From a checkpoint of a small transformer trained on Wikipedia.
Training: 91M tokens, 5769 steps.
Each number is 200 + 40 x the weight over its row's rms, rounded and kept within 0 to 999. Layers, rows and columns count from 0. The size before them is the row's rms in percent of the matrix's.

# layer 2 MLP up, 256x64, rms 0.294, rows 249-255, columns 0-63
108,232,228,195,213,305,169,168,215,172,216,208,205,229,175,217,239,208,177,248,268,252,220,143,225,140,238,257,193,230,212,172,233,237,167,128,186,228,118,219,229,195,249,181,227,217,326,279,157,213,192,254,175,202,173,165,163,196,191,217,155,191,242,178,232
102,146,163,280,172,240,195,159,158,155,205,239,190,223,239,211,263,280,215,156,214,230,156,212,172,273,181,233,181,142,160,176,227,211,204,188,180,144,228,170,275,189,266,208,172,245,225,194,150,273,193,229,154,270,188,208,210,151,204,172,134,238,231,184,131
091,276,190,265,199,221,150,234,179,171,175,133,196,202,197,233,144,181,189,243,279,154,183,222,145,236,251,123,160,184,155,233,267,261,175,220,216,146,189,147,247,191,240,275,258,178,208,252,191,232,198,251,187,159,113,225,188,191,220,181,206,176,222,174,215
086,224,241,199,200,179,160,176,197,183,159,162,152,230,234,245,176,233,230,122,220,229,261,152,269,196,178,153,131,161,187,182,177,163,118,257,251,209,285,173,269,221,141,170,229,221,272,175,200,246,254,191,235,185,193,208,215,206,117,204,214,161,146,194,190
102,160,231,214,232,209,205,136,177,223,145,193,227,255,186,225,139,128,228,205,156,131,144,211,228,212,129,218,183,178,183,172,207,241,192,97,239,169,235,164,192,287,249,191,115,216,298,168,212,205,200,240,184,218,224,242,170,191,180,176,156,251,216,185,185
117,190,187,201,205,231,205,191,228,236,208,218,171,185,195,204,270,277,239,155,205,248,242,131,237,136,178,176,132,211,255,159,136,235,234,236,224,279,231,156,197,219,215,251,161,173,199,189,255,209,149,208,252,315,269,191,188,241,179,254,195,204,175,193,150
104,187,278,257,202,174,187,270,200,241,230,184,228,220,250,180,94,185,213,188,185,250,155,225,161,209,206,186,183,173,248,102,196,222,225,205,219,241,239,217,257,158,225,173,196,124,124,211,177,242,193,203,198,236,170,222,229,141,114,204,216,259,249,192,153
# layer 2 MLP down (transposed), 256x64, rms 0.563, rows 249-255, columns 0-63
096,183,203,178,198,169,187,161,249,205,230,218,221,229,266,204,194,202,252,135,243,151,236,188,174,182,235,269,192,245,270,159,233,175,197,190,208,208,120,190,189,169,220,194,290,246,225,253,130,172,209,176,243,239,182,112,257,235,179,280,117,213,214,181,162
097,227,255,244,160,222,262,162,156,235,143,188,261,161,216,220,162,258,309,211,135,233,244,187,226,235,169,303,195,180,224,282,288,168,205,163,264,248,211,170,214,137,225,205,246,231,215,211,231,220,206,188,197,198,209,234,199,173,206,206,241,210,180,186,193
159,194,252,193,168,220,191,218,201,209,212,157,221,219,244,211,133,227,181,197,267,106,205,227,169,242,267,135,154,184,185,291,268,263,169,228,136,214,171,251,180,192,259,189,243,174,169,254,184,147,235,150,247,136,178,213,156,219,229,183,196,208,165,215,258
113,141,180,176,195,199,247,207,162,260,280,211,256,161,219,188,194,260,223,176,162,152,252,219,173,245,241,227,220,271,254,201,273,239,260,176,255,257,189,181,222,134,132,210,164,195,184,180,160,211,206,250,232,243,218,206,207,191,245,209,219,310,163,172,187
093,182,202,189,226,224,258,141,234,262,198,238,269,155,295,233,146,143,159,207,179,172,229,155,202,207,185,280,258,230,235,186,213,174,185,223,198,210,189,178,237,174,190,177,225,153,244,287,228,196,168,214,191,221,138,132,173,183,124,200,189,164,150,143,263
091,217,204,239,231,157,179,231,279,222,216,153,244,188,255,231,115,187,195,142,166,205,225,229,246,181,232,248,208,194,272,195,236,122,255,207,215,155,187,192,161,139,152,133,263,227,204,215,215,228,159,118,153,222,218,257,248,169,189,207,247,182,131,194,193
092,181,175,144,241,200,200,156,260,223,120,231,206,214,192,177,204,151,227,193,205,217,189,304,235,181,240,260,199,165,238,247,232,156,266,244,179,199,201,171,114,144,151,206,234,308,163,242,199,253,224,206,183,259,236,189,196,170,189,197,171,180,126,178,194